From a checkpoint of a small transformer trained on Wikipedia: MLP 3072 tanh GELU.
Each number is 500 + 25 x the weight over the matrix's rms, rounded and kept within 0 to 999. Layers, rows and columns count from 0. Numbers have three digits each.

# q: layer 4 attention query, 768x768, rms 0.0382, rows 596-660, columns 576-623
# k: layer 4 attention key, 768x768, rms 0.0377, rows 596-659, columns 576-623
# v: layer 4 attention value, 768x768, rms 0.0331, rows 576-639, columns 576-623
# o: layer 4 attention output (transposed), 768x768, rms 0.0283, rows 576-639, columns 576-623
q596:516479507475472498535530534501506558431473516474478534510489456518490548540533495520502486496478475485517481490474463518508519441522543502529500
k596:551461491526502489497467498489624465516481447508486495489508479478480524533508505545553507487526477487510422509497501508492480467514516523482514
q597:523524463505532482513498521477517525531544457510542546470478462490521487520516523492521442516586486480516519537472465521491474515501512538524502
k597:504540516480516473468506499521424513533542501466480511511499507509473483541456491449474473525541511472503504460509471519463500520510484498497498
q598:517563473511512500491480482515497523495509496501489516478501484506476555502538504515492521464447487509535516505526498479473460474504521512489475
k598:559513472521487532462488446504393490499521564509507516502462509515510535528532506492463539471473507515481598535529513534465550462550476472475485
q599:513504497524505515465475497533500501444507484475489499543459482494526522508497493535475495482483531498498498492501504517497481484475496463466470
k599:502523524492506493494467562485501512481487558521489489528508465488524505490531507442494477500463527527491561498548483483511528483488509486520469
q600:545476497469471538531466532499503451460496503464477561480483508466450529522521515515514521508513464525519498494473494486501521462438557484501490
k600:492532459509503499494488464488485521474493426478501534443452501519472493530498537543523504505469501518485562518528473463517481451515500463505500
q601:482486549499469483514497465473504501484492472522519515478492526509503483479489493483488494510475496533476477559508522499470525531490494518509462
k601:509481548504495484469494493473499486537501503525549488457488498499474466493488486505517519550470538515488459504508508514481471503476488494525488
q602:487495475501522554493500501505535491519508499459485514534493505524507455496467525528510539522509546481505484501518507494547514500467511518543501
k602:488507509459531498504509521465512504549479506490507510486507507512472479495507548547564528505500494536534494513503460470525429480521504497475507
q603:543499492489527491548492491512476489525489511489547517514527520506494425523511447466529496524533502466475494489507484508506494526485517530545517
k603:552536511497520494518490513520586486517498512484510493501534512470476478515479472491503507481538477483503361506493499536514512528465526481517511
q604:465481528498501535467506512498501474476499510490502470446504512497498485486486503500495514547488525506484505491498449536497518506496522524528477
k604:463479505501487504559520503523533461482532527481492479472518506524484474526478539464517471501486498505511504501496446496536554515508488479488461
q605:475472482520516551513521520457481513469538495500520516457515459441523496539549520529532527548500511498485499523496511515507537541534487533475503
k605:492497510525544518537487491480453481515535425495487495461501515493559489519480508462483491504473529482496588509493497499512492523535497514494481
q606:518513502508521499497549527504506484476468525479512473480483499467469463503506488530510531482507517539521514515536496512477496493464508501476508
k606:547502496535528514500500486524560478472511516474522458494556487502460495498513509558524500494528512529514430505534538466473484499495500491526476
q607:507481527530494473516502497466482440514544516475466466483510489499465443499513470509482497506494555449495508535469521507509531504423492527486485
k607:506468494528449497485499484473383457502499524511501507460534546518443475527507487478460527476466478501487538510482461500522538518460480528527518
q608:468457517468482541472490573530470525499462495457530473514466502474495512451470507486469507504501502544501520536489474503542486484475560472510482
k608:471453491513483532485489484527496551542504525468522474517465517460526468513501497476423520524489525487506517545490522516488568477494527472564455
q609:473538530543483526503524563481492461449483496536490502471495478507511540504524517461505512469500543477453491495507541505514543504506492497539499
k609:443490502514456523500535559484511528467481530488503492496479522519477487525533539462503478460507502512478513515502489500507576474529508479521455
q610:500501543498513538520502510518481471513487492481477483508520441465518487477492513483526508503493529536481514466538494527471464512477502469536488
k610:523473474511493507527490477514516475537467470485499490531498473495494481500513497544545556535497515506499454495517523522496453466469526439564479
q611:478506505498505459533499458493480484511464444527522500473500499537504464453525490493482527495478492519489484482486504467502485494511495531505488
k611:521457487470497487505517455493457511509490476478521528508496497521504489503489498464472525502473506491520505490497507504490504533486504526521496
q612:470523505507488496523515513480491534547494465498499493482484521512498466462505532497486511484496512555490491510479507535496477519507479494512480
k612:487522482508537560500484491544400516463458502523507476554514496525483482495509517466448492510519478514502612498473517500502514484517518502526461
q613:492469495526501521502472529555536499515469481517507492507441524495464521504521507490528489514480512533540467498488502457523546487527500529504473
k613:508504466506524519516477493549541497511478430524521532480500474474506490478497507564501464511498466484489526515497510515489503500536489502498483
q614:505483529469488500484508523517519491484529491523472504542507497520479500486517510501469464477506513470510503524449525514495487484491477480510512
k614:472504492473483495453503499506539506490495513504474487559533473539468475512536506520526509524516464519507460491466494508490522494520496505510499
q615:492511519464496501502496556521499534498495478543493467517470530510517501483470497505482505441426518503499507484524542496450518495480495463510504
k615:453499449504525508557483560493370498481495438535548485494490509469496492469492512464454482490477486486520597493542536479498542528517432507543510
q616:458523547498478479489455493475479471506478476486503509480556527490511474514529488510491510463479486473508496571482483476501529505508496511545479
k616:526523506488473484533487515486522458502532456494528530430511550482506520533497488538518522515496465512501446563413469510503521524459489529500489
q617:544476490487513508495510453505486499490475512486504478466468482462451497478462460528533523490538500484485535524509489530533493500491522524439506
k617:490523547496523514505518479531427529493464552476517487516503502491496516495488482482430518522501535511496562481533500494471538483493511486468516
q618:411487517542514472512472484526509495527508490485506491506470476495504493503534491516502476461511513464469479493501534527500502560508479504543545
k618:482527510522468488492458515518533490497536441497513504444494514533509477514547513564550564485554555498468501542525507526520452577483499489520516
q619:485513491515505489546504513459509532495490517496452525505503513505522526510536510511496494458484547513520466492525490485531512496512502484517461
k619:522513508490497521476494488493498520470494490496485503532469493445498461498543518484518486513478504519526548476486498508466539494528475485504488
q620:482471484517546488450473492481468490484495490488474506487448474514521498507494527508498504464475502453488538560510482445461499505508476515492545
k620:524520503482508497482482466518351491480500560522472495533540490487507474504497505417466473510495494474514630514488484498469583529474488491522491
q621:513487478535487486529478530497502483510525528535453505482493467486482485527500441486518458512505492526540497483467479498502468488484509544480520
k621:481492492537472518501500496444472465475480511511511491510516504532550496504498449494482452501481526466549483523450516476545478528494489544475509
q622:440560495513449528544491545483490482491511497498514482474498509483523460469494536499503496490484489534474462448537492517516521471512497496528481
k622:482501451509498512545508502518363483483493483512511464468511480514505497499461517494536495472501542491498621472517507486515508493513500470492469
q623:518497459475531495487490500479487503522527519524463511499506524507491578452540500485513506525528483426486492468506507513454513520484521534526529
k623:500486489546506496524473509500445498507538470485474512514512484491545522487487553475499506451497514433494569514537543475498506513511506539512506
q624:472505498520520475479486492476516484491479455496488494480481516500515464463539503469506503545496467554501474510498455474496501529470504525536467
k624:511521471516516501453475439543527487492484515494499491518486519472521461531468515578475502491510461473505557467518504521472493501478450477528509
q625:533497504519510465510468508495483524504501522517492494513517492522514482481509440503492496469512463460459480519453535445510523504502495516494485
k625:498515467519517495507495530522514486534495427506514530480509486487486498484467458500454498502512481462500444548447527480489456534457507507502507
q626:553514523516514483507535473473508449501516487492515519444500455500512509540526489533539551487512487465493508504529561458476487490493475488493565
k626:514519518511532453555524520487338469493527483477519496437497487517493499496506506509516531486495504516494549473552519462494456524477459503487518
q627:488519496536483551446495469506493491504572499471514516504528540473498458481485493516467473522516459467499501487477520516466491487500487505523523
k627:512503508521508493525455484484386476481505504515475508506558520482505479516513462426438463516488508493496499449468492513500516488478522540512494
q628:514455531499479471525486514483563510510511479521501474467472497436528522457537479560539471545490479477488440559476481421494498516471557541470509
k628:515510529526488491490495528496507514513516416484497506523512491493530486485513520580551494512485533506479554485517552482491414500525501468478491
q629:505506502526506477497512467470493475502475497496463485472493508500489501514527488527497491503482463501454493497469528468494526520510514474528539
k629:530479487484526492493494474455496470496504534510492506498522472515501520508511527552504523490511491457496452515488533489446438514471473512521505
q630:452494505490486531530475532514503427518474528496497501511486497519478518493505496495458507503503562500497514545435527504479495523507514493487505
k630:493503504505487507528495513501548499503508502514506487505501502531484514530480498497499487525502472500501383553474527492512533498495507496511481
q631:522511535441502500494557480454474496514530503512461485524480420491521522501502499483519485463471502509476495486511492517496525496494445431508520
k631:491484496467478475510504453495593490512506520469484461511508491476522498512506485478566514515463508503494437480496464507462475519527493499498528
q632:544489493499533541458444463500532526548476493552460520525524492493481494448522515522492480513548456487490491504504507507443491535503491472496480
k632:503519504462489514454503498527512513557444554504499483510527503535517478450539530499506502494514450500482496456551488484511468505474515500556481
q633:455508526521482506516548526512501553510500498490473469492480489486484511451506517485487508461465496516499480523498510492492510527482480504510486
k633:518492492493475504462518530510646501494449527471539476524536459477488498466488528524535526505487488536507423498505517504484489493478498502526513
q634:511522525487476518479467526464501472479480453488519463441455452509539496495531528514531536483534491532482508484456516499451472497472521507490511
k634:515505505509502506507504508478427500498487413478481481469456508470496535520493500503488478478505524511506524515482493494497517565466487485529502
q635:487520493519521558507471502466498487513493451493487526496443542484478485496494502493505510499445557552490514500493477527512501516487505497544469
k635:469504519500523545530513526495507535485461443532540515477503533504458488509522535481494515473480534519482504519549485522482486517494525466530488
q636:551516519413544518522532532503511539482507462488455517494472451527507513505480524500532530465485488478461514467463493530495493509469462463519526
k636:540538491464491521556513501510562521480519462483490508554465487477502498536522487504548516499474481494496432498449519493480491490476488479481509
q637:464531526543487534501461476510503473535502520534510528455525498534509579561516512521493519510477489504485513478482506494468514487514469472443492
k637:492528549463497487534495500482509501504511550523507492454498509544482539516542492462481520486464505528476470461497481487484532561494477502487485
q638:562520458546481522523507478509512517490505462529486526491509488505510498492545512500524469468477488542511500426519513507528464471554516519513510
k638:566477499507534506496515497483390500487484565539489477510502506464484498476505459498484511479481456511505580446498534483477520483591517495503522
q639:519528503509490492457546509546496461480497510558523509463509478536493495503449522473538501544501445472498491450538489530499495518493477531491482
k639:545507558506526486464484478524532506479525473506450497487472507500523492490463500465509482474479493469500513515506480497481513564543503497481527
v576:486502530480493526503535486478480493514497539466470512496488515503501500488510536517489499521448516478530515485489506523447518504540496477530468
o576:490491534526510449486467529500518537488516483498499513507484489483470484502490451504478501535515522540524557503494499473515541472484544489466489
v577:497510501541499492540526496476473464483503518501515519475505554472497504504507476487508505512439521485484483522516502460488480507503524516503526
o577:454511532504489495521467509485523505491518510507488494492549495497494514527518518464478513471544518496469534506457502542459550482466495475529509
v578:532454507473514497503515521487502514463475480482488485511507546473501473548511506490504495472499531496503509496511513502529525521553454458518470
o578:448481490505484481478542500476530547538484515502503507474489493539526490454493494514558505523476481496487521490507488484464464442527526485517519
v579:516500510499541499496536532473509476444492535406509510504517476495524484495478510524471515519508486494503489443498437465514497501469554458474497
o579:539501470514502528503501527477502525481576489538535492466500527501457525565524505511524479472519508474443469525465529502473466503496467529527501
v580:510473475460450518510520447493467458499536483495476496488488498494509500512523465482486513502544488472493481496496476460501491468554488520549508
o580:527491529539519481547499557503530534509484458535528506460525509492474488493492541554543482493486471519515504495526510505551504474486511482471503
v581:552511515484528501489479507569502548474480512504540530489506488506459545513483446488484508534561489500522496495492473516549531530514473477480532
o581:468540486509448534446522474447480499485512473504487517459515502494504540476476508495543502489435483524519545541491464501499454494502491544480525
v582:491504515500526563520496449519532502535492501435450517484552500485510474541510507482501499494500511485537497490484456556485517498513537515524461
o582:512525459489507505479514508514463496506483554521530450487476490512558516458505540448464482491483494505498495487527512507473458492494484513511530
v583:514513521460517506534513531434508527513482495487555470503476494517493463509537508492484541507525483478484477524481460527455500513497519472514510
o583:468509505529501514544490534565529468511496494553485550477468507515487563512511484538467468526452490506530515484526523490491509510514471483539499
v584:497474551486520481483521488461490523506517485513518519494464496468536470473497532486558536497527479472525478470531498504482479539482534474501493
o584:510510517486510521519524504505574437546476493514497520483508544518438507531514481535500475474494508545488472537499485480435483494520477524469505
v585:480510511498536533521520499494492512482491494485473492502491443495500507487549558531483499509489524518527514482460485528507509543522526481506515
o585:482490517491482478508466477463439532516484517511523513514500494504490463476501472435478517505501509487473602476488495497491519468493495511473471
v586:463500489486469508556482489534492500487525475507482492512501470493483533501462483527534471509463527487540483493453438484494479463537484458512479
o586:551496529540532489555508492493568540559494537483497480486521504496529486509523506512499490543498506467470507518544530502498405551508529479538509
v587:518488468487527522472469508456490491503521496493518529441506509498514477525542461492514493503492536473455507491512565483505566491507470501507508
o587:494520517519525470502485493501640505512455503550478468491490469519507513507498531544509509490531487481511447508509472484493398514471476513534492
v588:487494507491496522552473501548524494480499519515496470490529526462527505533482538501508526455573480522521497466519438495504513527498481492501488
o588:489506533503470485475535447493457490518494475503488493488525524500485504482527462481489528493501496465493530525465485525488500482518504561478526
v589:464483474461497518551515497479509502471521531547478487512515517489479517488460504498516488477445526530547478568471570496500526477491509473459485
o589:516477493477508509548521510509404486463504459464524499494493490463534465489504514488477478486552498515492549466502448467493489523513495489495493
v590:479508518481485460475498531524492520463459521457510511525495482506511512533514517507489510502479510474528491525526513498466507454504533508492522
o590:512500482502484516461414517510553474465522451502493510535494542521483471474483454495537438493533471474480451469490453472493529521516527498459487
v591:485518479497511531514490519498498508462528461479501528501478502498515522529483524501459454540496534489484506499528480501535508505494503486531488
o591:492505461505498513485507453513511495505545534478487468494527477531516510495489443480542504520551521527499485505524479478487423478492498501515481
v592:544480457515477455500460520492512552483503507480533483491465491503499500489481489461435516475486487488541502498543493504510534503461471467504432
o592:484487491472502508500545507494577467505504458474485484539563475511508498506497495543524486498475539504496425503458462516478461530538496500506545
v593:515517490514515516518521476482495507512529485505499476525487539451479480519497517471504514501477492469535533533470505519502475505530483457497493
o593:496488503555512453534481523517527477465482503484482563462494478515498511497535499509489488533516488511510454488468561474482519509489512479497449
v594:522478487497479520447534495511502562518512506482465497459493576497480499525534519528519456512482476491502504508477497484508480445515485492493506
o594:439525496501486523530509518474513505496526435524512498494537428500533508486508466482498502505440513484494574503527461508497524500456513486437503
v595:496479492494522458487495502505505519538489456503493473487529495505471549509516530495501516481537467515536499489482473495505477497498540475473489
o595:537516474481506504512485463517503524492516505494522525496498551521476527457522479507484502519456525499461501533508569532529497568474511515506524
v596:509501493493469523492516501454476537520514498493499488527450544511516485543514512502465484501510471463496460469516508494459487473479487514466522
o596:467485504494493522539465530508542496488496482511534524470514456482489520469487500519497469501513541534532507468500474456494499515508542491531477
v597:467475485491489514496501543462502515481470500509481529478519490532513534477519471535513466550494563499492496503500464513529521461503526506485476
o597:554512526501538527549494523476515457531505479519514490459477531482540479488492459477496518448500473488472474435529477529484463531557497470519506
v598:498502505521500512489511467504472508528496502520481494490491505460502505474441528486467525505497505495456512486513510497436465544486489488502510
o598:488462490491499504515505524485495472498533439494490504520473526481502483545521488507520491483497505485503482526534510511492509491514504500481526
v599:565468494499498521509491497456490526461489520487491487527524520480508466536497497485495512500507482484538489467493521500490507491502450483477480
o599:412511490541531471538556494533531483507503537502533492488539446507515507476528506467452517478517531484474487506507463483459494498511465557514507
v600:490536522483487556517509484503525513518486498467521450460515445514513474537477485453507476478494466535509495514484452478482462485503507480476464
o600:493525501520506496496465498471508527478457528526497510470494526533520500454539534533513505510502482509475501511510542527529474514479498491503520
v601:539546524521504529463484484479474519479473555521541508458493451532472494457497505508481502517492506484480504494504530474501488468499461506556504
o601:474524468531535548510499492478654520524516451489502505509453515506495522550484527550498514477508477512490431501494515533494519517562486490506487
v602:494535499480465500484510505482527508540485489490508541499461543496495504480543526504497516513505479422486497470461516539527496507496507521512514
o602:487502558465535485494501510492523510478487482538479475495473491505506507569493473502474449472469498546491523521542499477463444489515477510515466
v603:455495472515507520532499507515517491487488478454545491496463503487524501498479490534500525474525536508439510470508468501503503511481488473519514
o603:526503488520483495474453522453449520535509508509480462540528533489481505511492514475511481543490494519474522563487509480510452497509493505550472
v604:487475497475507484481499503508512495490495500513541477531506500493486524543476490523514506495495529475526481500495488538492492472534469499475512
o604:518507494493456495498475503520507497433548461515472491468469517509482497486471498470514470508494468523468524553542474484510504505537489522508484
v605:517491491491511513532536492484507475499483525521504504509507448457515494488507475499493514510432468474513495487497501487464486531510480515563527
o605:443508568521470470528512483473527504479461550498478500506527543470507518475505500459516502503518526499502509497477511490510496495477529487508506
v606:459492489517516503501518498511498468518502510506516516525506438512523531476528510491476505495435496472522484505492540506503478550507496530511510
o606:486461502534489484446492487511577543482506500531511517531504522458475485475506522499550497498538511504503426493484494501524489470464515528510488
v607:484498484491501473470526450485527476491537508472543528515487451507541509498509487503518529470448457503512498479514471500528468509484503565486521
o607:518468489491509529502499528470458533475489479539494516488500492505476502541521494497491470496503501477444533533515469505470511513501505515482496
v608:497485493537468530477483491472507496477449514523507526468472513488499484494517518512493518503472468529538493492539532501461488524528552541538491
o608:488513512484488455476530499494517525479493503476504469505515494501546490497480490513488493534512490480471441523517504499513592511483502437462509
v609:472523488509518454518493518502504470541496522550539506463506486482476494467433535515492493470514499494453486475495508510532485523443526516528514
o609:524496474510497508495499469515399508497489539501480516458484535513501542506490493445436483521507470519508556545521501486484533526542471512477478
v610:528484498497516519488504499486520493522497512514484492517486512526510495482530498503469489534481460480502486532508545526507534498480490526502531
o610:520491484484516526504527492505402523495487480527532497475514463486471500505466488536527485471538563516498533518489504472468481522529480516471482
v611:467487483471515554507483478531502516509521474501457514463493498510477520489530504539500510523517498488519501549557477498538496511545501495524517
o611:475495565496472466512474481489397459492491518495482480524503511482485497522446500462517499499496499519504534489438492461450569471508520483496458
v612:535508522484520512489495519484494569497456479538495467525495530462501510469467539492473481505539488458431514460490477517494507527537499504521484
o612:524520477477508498488534520493459472530497484464469493498498499508474512496530475492539503504514529535545499510530507518473487487502525531527536
v613:554502476520487492500460481503482490456497518452511486495507462471525510514487529485516485497544503569528472520538495503495500499503469447482502
o613:508468492506511545497530537496571488489551496511484471512472500540495459504516491473479525503501522486481422482499487531483509472497478511526480
v614:520510487489566520508495479520486509483501494473509480472519489464510512501487454486497500485500498504527516481501489469496487489559501502480458
o614:477530528526496522529529532509597506531510469499490475540504551513492485507563540548538516503468484509519476480520521533503471514473467494501555
v615:466491518528514495539523503500517495482496510505508496482516535523522507510500521509470544498442508474500447493473526506522543544513469551460530
o615:512495499536464520458496476517519494440464440494490490539521526498500517467476534481547510534527516479519518515517493483481484476490527519526472
v616:454513501528534525483491550477502480527469526486467506530481493516495498492518527486481494505428502505472511500472496492483469488506481504517481
o616:550479502510510449520516501475515522467488478488516482511480552528483493511568490499520523575498467488519522506542494536487568513504467533495516
v617:499481450511517492528497506527485509460512497523479506492513498492529488507501498502507432550501527527484464514509510484490505534527488472437521
o617:440534488469507521486509493470476511501479504482504495538522438499486493520498489506562487511519535517536581514465468483482480485490527489512484
v618:486516508516516528495497457530498514515449522473492472509492504493521494510490498528488496488473487477489513458472476503484497492510476492488524
o618:521508533552443442492504487487565540469526483523481532508487527487518503502536527478504543499517479504488472507471552500528506471470498491501455
v619:479516507493495503533501490483494492484514468524470499472503503511529495519487479513469499484462512462475498540476529501486506489527491537498529
o619:490496521508495488531502492507545502499531538521506499490491522453521503493498527464509505501532507503503465472516509532523527477501480485547480
v620:491481474485508488551416475534477486497498484499496492500560433503520521512502511519511481460505552506521545507485484484480524529481476546523489
o620:507487490524505482485509522498631544527520526470495528524487512504506442469472509509524556521498505482506372480483514495552464493515533493517497
v621:547530493448500483434479501460524519504486460514479499504509501493511462524466485517485556466486529444564510497502498492501508492512508508508464
o621:477478467502521489522508497534449458480549539500532533503507494497495468493515424435482451533505468537492531528521492491477532517495483516494523
v622:529528462509513503501472499526480506501487513476534531515516483495500522539447544519480448522511542535495524476467502474493501474524447481517540
o622:491484478518463532498492507508433525490472522518500463532536505509505489494501483437554508527514456492492528485528506527523477496500491527562502
v623:523532498501457497489495520453516517518496476531460522478488538494468491491530519467459523510501454465509493481471520532512528476500525472517480
o623:517519511502523491492529490475524457508518456452504470478525501548524526474495476524514504520461527507515539525539468507498425519523469553483520
v624:499511528501513509499495529447499476516510481530535508515538539488497445509493559471516526505545444517443513468469501478459469469530505536505483
o624:548522480498511477542514520498470506535473530492470498448515510521511528510568469556445528504493519471529506509516538519527481487455488511515488
v625:486480499492472493482470514458509537510489513545508560499483483473500482515514521478492538479547486470424481459495487534519497506500506461532487
o625:526522515546486465500457478539471495492496487521471460456556509539503469482506481526493475522491525513478524512531465448458446512500449512474456
v626:525490522502474502459420524493496484478493492495523518501540506467528508513472496492492554458520486486488505474482460493496529506532513487514463
o626:525516495497504458433501464485550547514549515511480520502492526546517490476540482537509507526476518495513503510437487480498445473497479490495486
v627:520512470495500489498517461495502483490497457500508535473510517523500498507437518522477527487534471484480502434474463494482508485483440546495474
o627:493504531505484479474449510506549509502493499459475486483478527474541519515538507533501527472489519504479472560544535537502510513467535461497518
v628:536532504488463522455514502472487521494487534510491533511518513477477527489532526502518501502477451553519513469531479491506505479505480495544495
o628:438457491541541496549470528483498475527531473544508499457478500517484513497514486521511458467530505466464517493490482514463496531500511485489546
v629:540476516506535460503490507527484539474469506512442475481478450539495521493472493504493506544457493535538471502486509517545514486474520501530509
o629:485491484490495550456488481481424512486511518502526495528514554472511516493479498470537519495536521486447567509550483520463508530524455489506466
v630:563507544463529492483468473483492526484541486519544488467516468485482477500493509466458510501566463498500492491523484508503479497488481527530501
o630:502508465496504532511520536483468481510477506487486478472454501499489529521529535526497468478488559521492475506479518501463532509500508480509549
v631:509495528530495532488531535494522495514496472524494492539520588455451453454554473492480502510471469495500492508434497533505476491497525533487521
o631:511531502495493414476455422511508511497482520489531470456525494487536525539486543529450554467501514499472479473535526481500505479507497499481507
v632:500491526463523524531506521481498489481484497533507497513518515496509532518506500531478502537501529485547506476495443519477490523468481557517561
o632:499500501538461501484503506470449531511537500520469529519465515463542486457527503442501509483502514505524512522497527486468504491481549512534444
v633:447499492530519461536463498491506461440511485476448483513506514527468512469539499495510491507487523475468504502503535444494491463517492475483486
o633:502503501481498541526513518503488498571471492511484459508500506496525473503470524478502492468546501490517553491501453516557458502497492528546540
v634:500507508490523441466481509483522453527508513550512522543487471497510494499513506487512572486533516482532510516496547465536499541482508523523529
o634:541488459524503495483478500508483521481479496507488502494513507497498499509514498502498513530503503563487444528484493493496513508494491509490499
v635:522521504518496457501505476500506539497477501513524511520506479476503481531517491476469509527501486477533471500516494496535524478512498523482487
o635:493509508486512528509483480537507462537483492506469528471491520540493497495526462519476508482489514503477531494472508522470465535516511490518550
v636:527478468536499506468524500507498526456520498471491500513513502508469516496530486490473472580522498518485532469498449477495525465519496501531469
o636:466535463489475551561519507526450458539552560534501445452515509496511491512475518534543498437469498492506504488551503507535460559476459479520484
v637:496496472468532480510488492569495501478499468501502529490523452509477486464465472528526490469481482475483512482476504529501510538498528485485521
o637:498467537539459522492513485519450511479493577523504481491491501483538523523520533477457507541455489511511469547492457476517537512539523511509450
v638:478467480509501549583530524473523498478488487541547563528503542495515516492512511477486499474494556492435483426509500537499535556498473493546531
o638:518548494514495470493488519467436502491460520491477506458505473515496503514498507499525463486505489556499513525542476481456465490497495471447518
v639:502496456538436487524505449521499503501517497443549441496513482539469461480542473518524513496507485493509511569518536512505461502459495596471534
o639:492476481522520505511504519517524508565503518509467479538501538470526481474497546462454504493519514491538444459485492527518535479523493504540454
q640:444494486487467521493498527500502485469493494476545491472460506502503514464471482506501526533537467515503480519508487479530519500512514489481492
k640:477512490531460485507466488504538503522523452474508471503513502506514480497491526509509520469525520508476474498467457523522497501481537517491486
q641:525485515504471471512519526501510513485490469511501510493483487508504530480467469495515528508452516492476489506493502516503509502518489485511498
k641:495495485476517512507499453504471518499480488495495458472506481487522524500487496554538517519492499494519554503495465535500470490496500488488467
q642:542498503519476519464459500550516479485503510494491486509502483470480496493511534522501501481493497491456470479527553506503496516535522508507486
k642:507533499516518512490487497526428472526454474521511494493498534479490514466510531521535475525511516493495537506522474495502504491519467502474511
q643:491511509478529542443530539476498494519457505451545501502474502484543521531462495483506489494529484507504517543482483562517487518463471526523512
k643:529520540523463491519506512498501524517497492508520521494523466507537506523478503473477537540520479503494469574441532528516533520460539522506477
q644:514483503479510471463505459534488495492512527503464491504517491517473514478515514477498484472505500507479453540457524469453509467464456498512514
k644:518507454475499470483491518524619500514487512496530542500481520499505493504540539558501475515514492509490403497480525491518482482513504519561507
q645:527496522460508505514532486504495487528526527486474427512535547468489477509499500469501535515474483526514495522502479472524494479511561483468465
k645:544511515505525516507503486497488497477473495506509473507474517450493518482504508560523486527513501512514474529490444551529502476510527496526486
q646:467503499458515492491467476531509499462483540501476467524471478488521533506469526474515530504483449477496480501518487517465496517497508524507476
k646:517522459485463476452483493526569503549499485496516497525464517515466461482544527531557566492489491486511415500486482505518477474465474499465506
q647:487489534515508518471482480491484463509521500508557514475549521483488487515530485518498510543557492517514495556501546469483475489506512481519481
k647:480506492546501469530494501483456468487508484504491510500505552482487512506493464506487479503514495419540579507477492502501462506484505507525496
q648:459487551491519493487527504478507512446532477493480463522487510499515502494483515492511474482503482479482528497465445483500523511495509500523498
k648:479531529498480519480522529486502492477577541507511539468517457515461516494539477483486509482483542529496450469479520515453517562518509504492454
q649:472523520494528487497533483544512486496506484502492548518497488520516463517475491502486509466516518505507524516477516433508525519528481479468525
k649:490508493455501513490499471514505501522517511507497510524490463496487449478484504457447501504489469493515539501481487468514488482479551524465505
q650:485518489511477510513517503505507487480511502510491436532422529501546547519498502487526529507495522493534480484449476518467480503457529478490505
k650:519503487506503477491526546512484521537509490519480494481515490551499496518531512502562508521484532540497490472460472493480479522476493485496511
q651:523509478463499526504524477506523531502518490508516527541446499530515498506517489484537495445504511509531483506474478454494483503499458513511509
k651:487523491433486510510539530487508537463515487509496494540488477480500461502491507496522495510481499525533520533477470544542528502511513553478486
q652:529520480550478549483479464459510477503511504453480516480515519509430517496504495518495512505507486474465502537493501512521503510528535513491474
k652:497501519488492513496471487498603476530490499537484503528499512471485478486507520557528490459514518498527440516517478474462487493513516489479489
q653:496505481479519516508525499449460499491502501478474510488532547508490490509489510521507500472481540520504526472514482521480514520488515442477518
k653:491462509533494502507491504487502543475517563507481486523476536504500481511534502423426484511490498510482484508496526503462587505521524499537528
q654:507498526482511488506466456514501514467506528495518507514479505487501518500489507477503463506473487464465500501484525532495491510492538528495520
k654:522511520477514490504506499488525493552526495515509535474510498475517484522512474510473494569477531467486436512470507528462508510486446538486497
q655:474493476503501477464506474473499472469506502475506521508529516465531477501502500468509501482538485494510508458523498456507497511499476484544483
k655:433517481493509441526481493535536501515498525466502462506489482517514452491493500461491524452515511502509461518466510493522530469508515510464494
q656:553484505504491479553490503513520487529480514522518500488508487488498457512465498523510487526480512512558488467554501537481469519523516518490467
k656:517483486511502526530514482504604520456493496490497482512464484474497473502498494529588525536491492457490458482553489536514444506523493511525539
q657:491506488518479567505485551503491486529487498543507480516514507500514518542468544491491537555500559489497509498523517536471510521507530488520478
k657:496494509499484494533515544507463522564536481491516523495501496482491485495494462476496468492475513526497498510460508515473561495505478467550471
q658:478498499519490518499509517531533521498477504471511514538468512478514490508529495511497518485515460507485494502500479523523511498528487512511501
k658:491481490466509497489509497474492491517495471475463500481521498508477497505489488492506530479500514488497579483498490512501472505505521484476497
q659:521520511472508500502518458455513485499504519486463491509491502467498490505485509489499515524493484538479514485471446518507498524471501470524477
k659:512500507499517492511455464478555501502501438481491490451458523498537541515486467578518491521508463482521459507481505532518444498489491513504516
q660:561512452528505461459508488507527499502521498503519488477496509496504534543517494504505519509506537500526489520497480478506477500510488520474487